config.yaml
n_layer: 9
d_model: 448
n_head: 7
n_kv_head: 7
head_dim: 64
d_mlp: 1792
vocab_size: 26714
activation: "silu"
norm: "layernorm"
norm_place: "pre"
norm_eps: 1e-06
positions: "learned"
qk_norm: true
attn_scale: 0.125
bias: "all"
tie_embeddings: false
parallel_block: true
init: "normal"
init_std_qkv: 0.0234
init_std_o: 0.0291
init_std_up: 0.0335
init_std_down: 0.0335
optimizer: "soap_variant"
lr: 0.0164
weight_decay: 0.0
lr_head: 0.0101
grad_clip: 2.0
warmup_steps: 146
schedule: "wsd"
decay_fraction: 1.0
decay_shape: "linear"
final_lr_fraction: 0.0
batch_tokens: 262144
seq_len: 2048
doc_mask: true
train_tokens: 1037000000
steps: 3956
dataset: "wikipedia_en"
Each number is 128 + 32 x the weight over its row's rms, rounded and kept within 0 to 255. Layers, rows and columns count from 0. The size above them is the row's rms in percent of the matrix's.

# layer 3 attention query, 448x448, rms 0.0234, rows 0-24, columns 64-127
size [ 80  85  95  93  82  88 102  91  92 119 106 167 133  92  92  77  76 108 127  96  99  72 115  76  72]
[[110 118  89 143 161 142 141 106 124 186 117 123 163 123 102 153 110 108 116 138 140 131 132 139 117 176 140  78 122  86 151 111 135 122 157 101 113 160 147 195 127 179  91 155  75 140 162 136 119  90 137 145 125 107  79  95 204 105 173  97 140  67  96 144]
 [133 122 161 150 153 135 146 137 152 100 110 180 120 153 181  46  85 124  96 114  91 160  69  93 175 167 174 139 129 135 162  85 142 162 141 137  91 111  64 111 133  74 114  92 220 156  79 123  89 147  99 137  93 162 130 110 139  91  84 121 122  82 137 144]
 [ 91 105  99 108 128 157 152 135 130 158  69 111 134  85 160  62 131 153 115 122 123 138 131 129 126 136  95 143 132 178 109 117 105 147 112 148 139  97 149 145 112 143 126 162 249 206  75 125 138 146 102 134 130 151 147 156 111 178 172 116 147 165 139 114]
 [125 153 165 102 133  44 127 152 155  71 134  99 144 145 103 109 173 119 142  74 152 135 120 120  67 145 144 128 112 104  63 158 195 155 126 110 159 163 147  70 127 197 124 130 122 129  99 169 144 128 150  60  93 136 106 143 128 151  95  99  79 132  78 183]
 [111 139 120  86 180 108 104  92 109 156 136 122 124 109 132 174 105 119 120 127 166 136 158 145 133  91 126 143 130 115  94 185 140 133 115 144 189 163  64 110 161 162  70  84  87 182 132 121 141 143 136  98 151  91 137 114  81 134 140 136 116 148 127 125]
 [ 83  84  92 136 154 175  97  79 158 174  88 116  90 165  91 128  98 122 132 106  97  96 112  83  96 104 125 154  61 125 221 157 151 163 104 120 104 171 112 126 155  88 139 153 123 116 139 117 134 135 115 129 110 131 130 163 113 135 116 141 155  81 150 142]
 [164 152 121 130 145 169 112 140 166 155 138 122 117  57  91 175  97 147 145 115 153 113 144 137 131  68 142 130 160 176 146 224 152 113  71 127 105 132 107 103  88 155 150 170 143 211 169 162 173 101 145 114 134 101 141 105 128 158 152 154 150 110  72  98]
 [110  50  81 131 128 130 121 123 123 138  80 125 118 183 112 129  55 169 103 165 203 113 105 133 153 161 151 124 149 143 202  86 165 148 151 107 108 180 133  84 109 130  61 130 150 128  94 130 125  70 130 108 115  64 104 120 143 100 180 127 135 131  77 139]
 [ 99 147 121 137 117 121 135 141 149 112  92 116 117  99 140 147 134 100 153  80 126 127 126  86 129 114 120 146 115 108 149 146 151 146  93 176 135  97 108  78 117 103 142 153 108 126 159 151 130  83 111 114 131  57 166  72 123  93 121 169 182 158 154 102]
 [164 122 121 148  94 131 168  66 130 194 116 147 151 154 146 103 101 129 121 166 154 123 107  95 130 167 135 144 133 105  86 172 104 126 158 164 113 106  83 144  99 115  93  85 102 103 135  90  99 134 154  33 136  81  46 126  96 100 127 123 126 117 158 111]
 [145 125 150 170 176  82  75 163 129 148 107 149  87  71  91 152 146 141 146 153 137 108 184 184 114 130 138 105 174  83 155 103 139 137  61  82 145 169 110 136  66 138 101 107 140 138 136  97 109 127 178 183 152 162 104 146 166 159 192 128 130 107 132 105]
 [141 122 131  86 130 125 141 115  76 132 153 160 155  87 120 140 104 128 163 102 110 130 129 177 145  49 139  83 148 110 116 134 159 102 122 163 121 122 104  81 178 145 133 191 158 131 125 143 151 131 106  72 171 120 130 127 149 168 136 112 144 147 189 130]
 [147  66 134  94 194 179  94 123 128 134 155 124 140 131  98 142 149 165  85 126 100 139 131 109 154 171  93 192 102 100 158  87 111 104 152 129 124 122  87 198 134 165 155 106 137 114 166  80 165  95 110 160 126 113 125 143 154 149 105 147 139 108  91 112]
 [135 135 189 110 133 138 151  68 113 169 105 185 181 199 134 166 132 202 120  82 129  92  87 120 137 138  87 164 115  78 148 125 154 152  89 184 143 130 127 141 144  51 164 104 155  94 108 107 198 154 105 120 158 124  90 119 100 103 124 159 129  95 116 130]
 [109 133 138 152 131 119 107 118 111 152  85 131 111  79 140 175 100 100 124  82 136  94  64 142 128 156 118  99  95 104 158 147 170  91 130 117 161 170  98  95 125  95 114 193 122 145 147 122  96 145 223 153 124  78 129 135 140  95 104 125 142 113 126 167]
 [164 207 107  73 116 166 152 109 103 150 137 122  78  83 192 111 108 108 148  81  90 150 116 138 110  96 128 137 115 129 148 136 138 116 185 153  79  96 193 127 141 207  75 204 114 120 158 136  75 103 118 132 161  68 160 123 131 128 165 140 108 116 114  93]
 [147 142  80 106 119  79 113 163 143 108 138  93 144 100 115  99  96 178 145  98 126 149 134 154  85 130 129 132  91 115  77 122 159 167  68 107  93 101 155 174  94 139 119 162  83 144  95 148 151  94 168 159 133 124 137 147 171 132 143 150  75 185 107 150]
 [186 120  99 146 130  96 113  92 127 169 111 117 126 129 157  54 149 134  89 135 179 127 188 111 132 109 126 161 106 200 108 139 118 127  47 150 178  91 126 117  93 154 180 105 147 170 155 191 174  67 143 174 146 129  91 176  88 144 179 157 151  98  92 131]
 [132 135  91 123 107 167 106 102 146 115 140 104 103 122 158 110 125 128 122 122 163 148 102 136  74 140 153  97 133 137 156 111 110 131 191  94 145 165 190 169 113 143 126 192 197 135 104 144  93  83  83 163 119 136 133 183 154 117 122  86 107 113  73 104]
 [104 162 137 142  87  25 113 138 143 142 151  79  84  96 112 138 117  91 138 126 118  95 106 140 156 131 146 204 149  69 113  62 140 141 182 117 131 170 138  48 120 139 140 121 120 128  90  99 102 138 182 106 131 155 166 150 149 149 138 108 136 182 119 130]
 [124 126 185 154 123 167 145 132 101 126 151 144 129 110 129 112 155 171 102 117 142 119  95  99  88 154 150 152 102 137 121  56 112 177 181 176 199 115 136 108 179  98 151 185 164  87 106  92  99 149  73  59  83 104 139 145 127 164  54 114 160 168  91 180]
 [120 139 134 145 127 146 130  89 103 110 137 151 148 133 100 157  96 151 135 153 116 113  99 177  98 154 110 123 143 126  88 141 188 137  88 141  88 133 125 115 134 173  87 133 111 136 117 118 129 161 133 102 145 123 108  84 166 158 127 130 106 172 100 136]
 [ 91 144 152 150 133 140 113 113 136 140 108 159 108  92 145 133 155 121 124  82  89 109 107 131 178 138 175 219 107 179  90  93 177 153 133 139 150 146 140 128 129 154  97  95 149 157 119 132 120 144 142  80 120 164 118 110 133 138 163 163 114 110 119 132]
 [143  87 102 154 152 143  82 149 134 142  91 128 137 150  96 153 142 178  57 160  87 109 119  93 132 130 130 145 119 177 150 209 127 148  71 110 130 140 126 162 121 109 128  74  84 142 147  65 161 120 144 109 110 143 110  97 152 105 163 145 156 130 133 121]
 [190 174 148 112 113 130 136 112 119 145 145 184 122 115  64 116 132 136  93  87 157 169 106 109 104 185 166 126 130 133 113 144  95 160  87 153 142  94  58 101  98 110 120 169  92 165 185  88 127 187 135 114 119 166 159 124 155 139 111 153  88 125 169 143]]
# layer 3 attention key, 448x448, rms 0.0234, rows 0-23, columns 64-127
size [ 77  94  87  83  77  76 103  86  96 118 135 145 121  93  75  69  81 112 125  88 101  74 111  77]
[[ 95 198 130 125 100 158 165 154 141 127 174  61 162 139 128 128 185 166 111  61 166 156 124 129 163 103 157  79 110  76 192  79 129 138 124 122 120  92 104 150  85 129 132 140 145 130 152  81 160 120 157 107 103 174 161 148 192 107 123 129 127 173 123 129]
 [158 172 137  98 119 159 145  53 107 153 148 106  99 127 130 114 150 121  89 141 210  63  87 132 167 167 169 175 144  97  85  91 122 117 211 143 139 135  65 141 155 109 117  74 194 101 180 127 175 106 135 132  99 100 173 150 202 115  82  88 178 125  55  98]
 [159 154 138 196 157 137 143  69  56 139 175 113 146 150 118  86 114 134 184 185 128  69  83 140 145  84 117 133 133 126 144  88 126 121 179  96 100  91 113 130 105 160  94 178 110  74 125 132 122  86 126  54 144 129 153  83 158  41 126 141 113 106 105 116]
 [172 150  98 131 142 113  94 167 105 109 120 173 102 127  98 148 106 173 121 169  97 173 154 169 162 182  45 127  90  80 137 133 105 153  99 163 167 144 108 146 109 205 122 154 146 125 166 175  91  55 183 130 139 176 114 115 108 160  69 122 131 105 159 114]
 [174 116 144  87 148 125  98 150 134 157 103 102 170 105 101 100 157 140 116 116  67 140 116 117 102 132 141 124 118 150  86 156 125 162 112 134 149 108 164  95 137 129  42 107  34 113 146 155 147 168 156 198 116 124 110 191 144  48  92 109  88 149 125 158]
 [127 130 142 200 201 105 103 112 164 115 169 116  63 129  91  72  86 105 144 118 152 158 128 156  70  90 112 152 171 112 119 112  83  89 163  91 103 110 162 105 132  92 220 135 113 171  92 169  94 120 142 129 106 142 189 120 168 109 130 173 211 110 167 136]
 [121 114 100 149 100 175 130  79 111 110 142 112 155 118 124 155 119 127 160 123  88 146 113 156  81  85 127  73 160 146 162 179 123 135 112 148  90 108 131  89  97 131 165 155 117 163 124  94 148 150 127  47 138 118 241 144 140  77 119 123 105  99 102 167]
 [ 62 164 113  91 136  74 135 121 149 117  97 169 144 110 125 109 109 133 122 104 185 121 107  79 143 150  90 111 116  74 177 175  75  55  84  73 131  91 148  52 152 125 126 135 212 114  78  89 142  99 150 122 195 126 109 110  91 117 187 127 165 132 148 150]
 [128 108 105 139 135  82  85 144 130 120 179 100  57 106  75 155 191 155 171 124  97 148 162 169  71 146  89 120 118 162 128 137 135 145  69 103 113 165 142 112  82 126 107 113 153 148 154 192 100 129 158 127 146 116 157 168 123 116 131 189 137  93 139 113]
 [119  50 158 134  80  98 114 150 143 112 119 123 167 245  92 140 139  98 119 103 127 160 145 148 142 168 106 134 120 102 128  87 149 131  77 134 141 124 104 108 103  99 151 165 152 155 124 112 124 110 174 133 162 179  34 111  80 136 106 120 101 112  89  98]
 [130 124 165 122 133 174 171  59 118 158 141  68 138 136 138 148 109  95 134 104  38  69  84 128 135 117 136 184  93  86 100 133 164 106 150 163  83 158 100 136 163 134 144 112 161 109 118  75 179 148 104 160 144 101 132 123 190 133 156 124 108 176  76 137]
 [114  93 119 146 149  69 140 168 107 138 160 149 137 142 136 108 173 124 123 120  99 181 118  96 162 133 127  96 139 103 120 106  95 179 159 199 120  97 167 115  80  52 165 198 116 152  76 122 121 176 163 135 111 161 140 160 113 156 148  88 123 146 133  89]
 [126 155 156  93  95 131 106 151 127 133 136 104  26 131 133  93 114 129 164 111  45 124  81 158 131  99  87 144  69 135 116 107 146 119 152 128 129 130 147 142 167 114 196 166 131  97 127 109 133 105 194 124 131 135 111  85 176 175 130 151 170 154 212 120]
 [118 113 146 121 116  80  74 195 150  93  99 195  75 147 120 114 136 101 109 174  76 185 150 112 114 191  93 140 126 147 181 146  94 111 124 129 115 146 140 133 119 125 132 148  74 138  95  90  99 147 168 113  88 179 139 116 113 148  97 116 101  69 160 166]
 [150  99  64 160 137 105 141 144 135  74 147  60  71 138  98 121 167 126 124 105 146 179 172 141  35  83 158 133 131  85 136 120  91 103 143 128  95 144 204  77 140  90 162 139 145 180 121 155 110 132 154 142 156 138 167 142 155 109 116 120 128 108  95  90]
 [164 148 121 159 134  76  63 147  26 170 113 104 150 110 154 167 115 111 136  65 150 154 181  90 158 123 132 113 121 109 154 149 119 136 138 137 137  97  90 113  94 133  87 119 108 158 132 149 101 132 165 109 206 169 132 141 193 140 122  76 119 118 147 170]
 [149 108  63  97  97 119 189 108  82 101  91 156 120 149 115 111 163 108 103 194 168 120 134 140 153 179 155 125 107 163 129 130 102 137 154 149 136 114 132 162 115 169 142 115  86 137 138 154 138  86 213 106 129 138 154 142 132 140  63 150 106  92 112  92]
 [172  79 143 101 164 184 100 106 137 100 129 147 177 148  43 141 118 134 150 123 161 117 146  95 133 111 198 137 171 110 140 103  99 187 140 105 110  82  91  82  92 175  90 127 151  86 140  58 116 147 139  93  94 149 125 105 131 132 205 128 111 119  99 128]
 [146 115  81 210  87  87 141  96  61 119 124  95 118 129 101  97 106 168 122 122 184 191 124 127 136 161 158 131 137 114 138 112 126 141 145  81 120 144  79  99 120 110 156 140 129 189 126 123 137 140 109 108 147 181 165 156 106 138 153 136 134 102  91 123]
 [116 102 114  71  73  92  84 137 176  96 140  96  93 130 111 161 153 151 153 147 135  95 113 124 120 108 138 141 156  80 101 230 139 140 195  96 140 125  83 148 108 150 134 162 151 119 113 185  92 133 123  45 161 142  82 115 107 241 145  98 111 111 177 134]
 [133 145  56 191  48 116 116 125  76 114 166 106 105 138 131 106 110 140 178 161 157  80 124 146 124 164 142 160 106 108 125 137 136 126 157 153 113  90 142 125  79 145 116  77 116 110 113 191  92 132 122  96 143 100 159 155 111 100  95 132 146  95  75 146]
 [156 177 115 102 124 112 109 163 133  93  57 145 180 162 117 125  87 149 110 131 117 132 127  96  99 139 117 104 106  72 139 133 122 195  70 119 131 122 166 159 137 159  79 110  85 161 135 105 165 161 138 141  93 165 143  91 169 138 102 124  46 106 156 138]
 [ 77 149 114 128 162  69 145 149  71  79 148 108  97 109  91  81 117 135 188 146 121 154 141 142 131 163 100 134 116 102 109 152 151 139  70 239 120 132 118  74  94 117  71 137  71 166 144 159  86 157 118  65 118 127  95 131  47 120  91 169  98 114 157 110]
 [193 142 176 108 144  95  91 153 123 114 153 158  96 124 125 158  65 104 127 138 121 120 104  89  81 196 125 142 150 125 148  92 123  84 163 117 129  84 120 134 128 114 152  70 164  70 108 164 108  84 121 112 109  94 164 101 129  59  80 129  76  89 154 149]]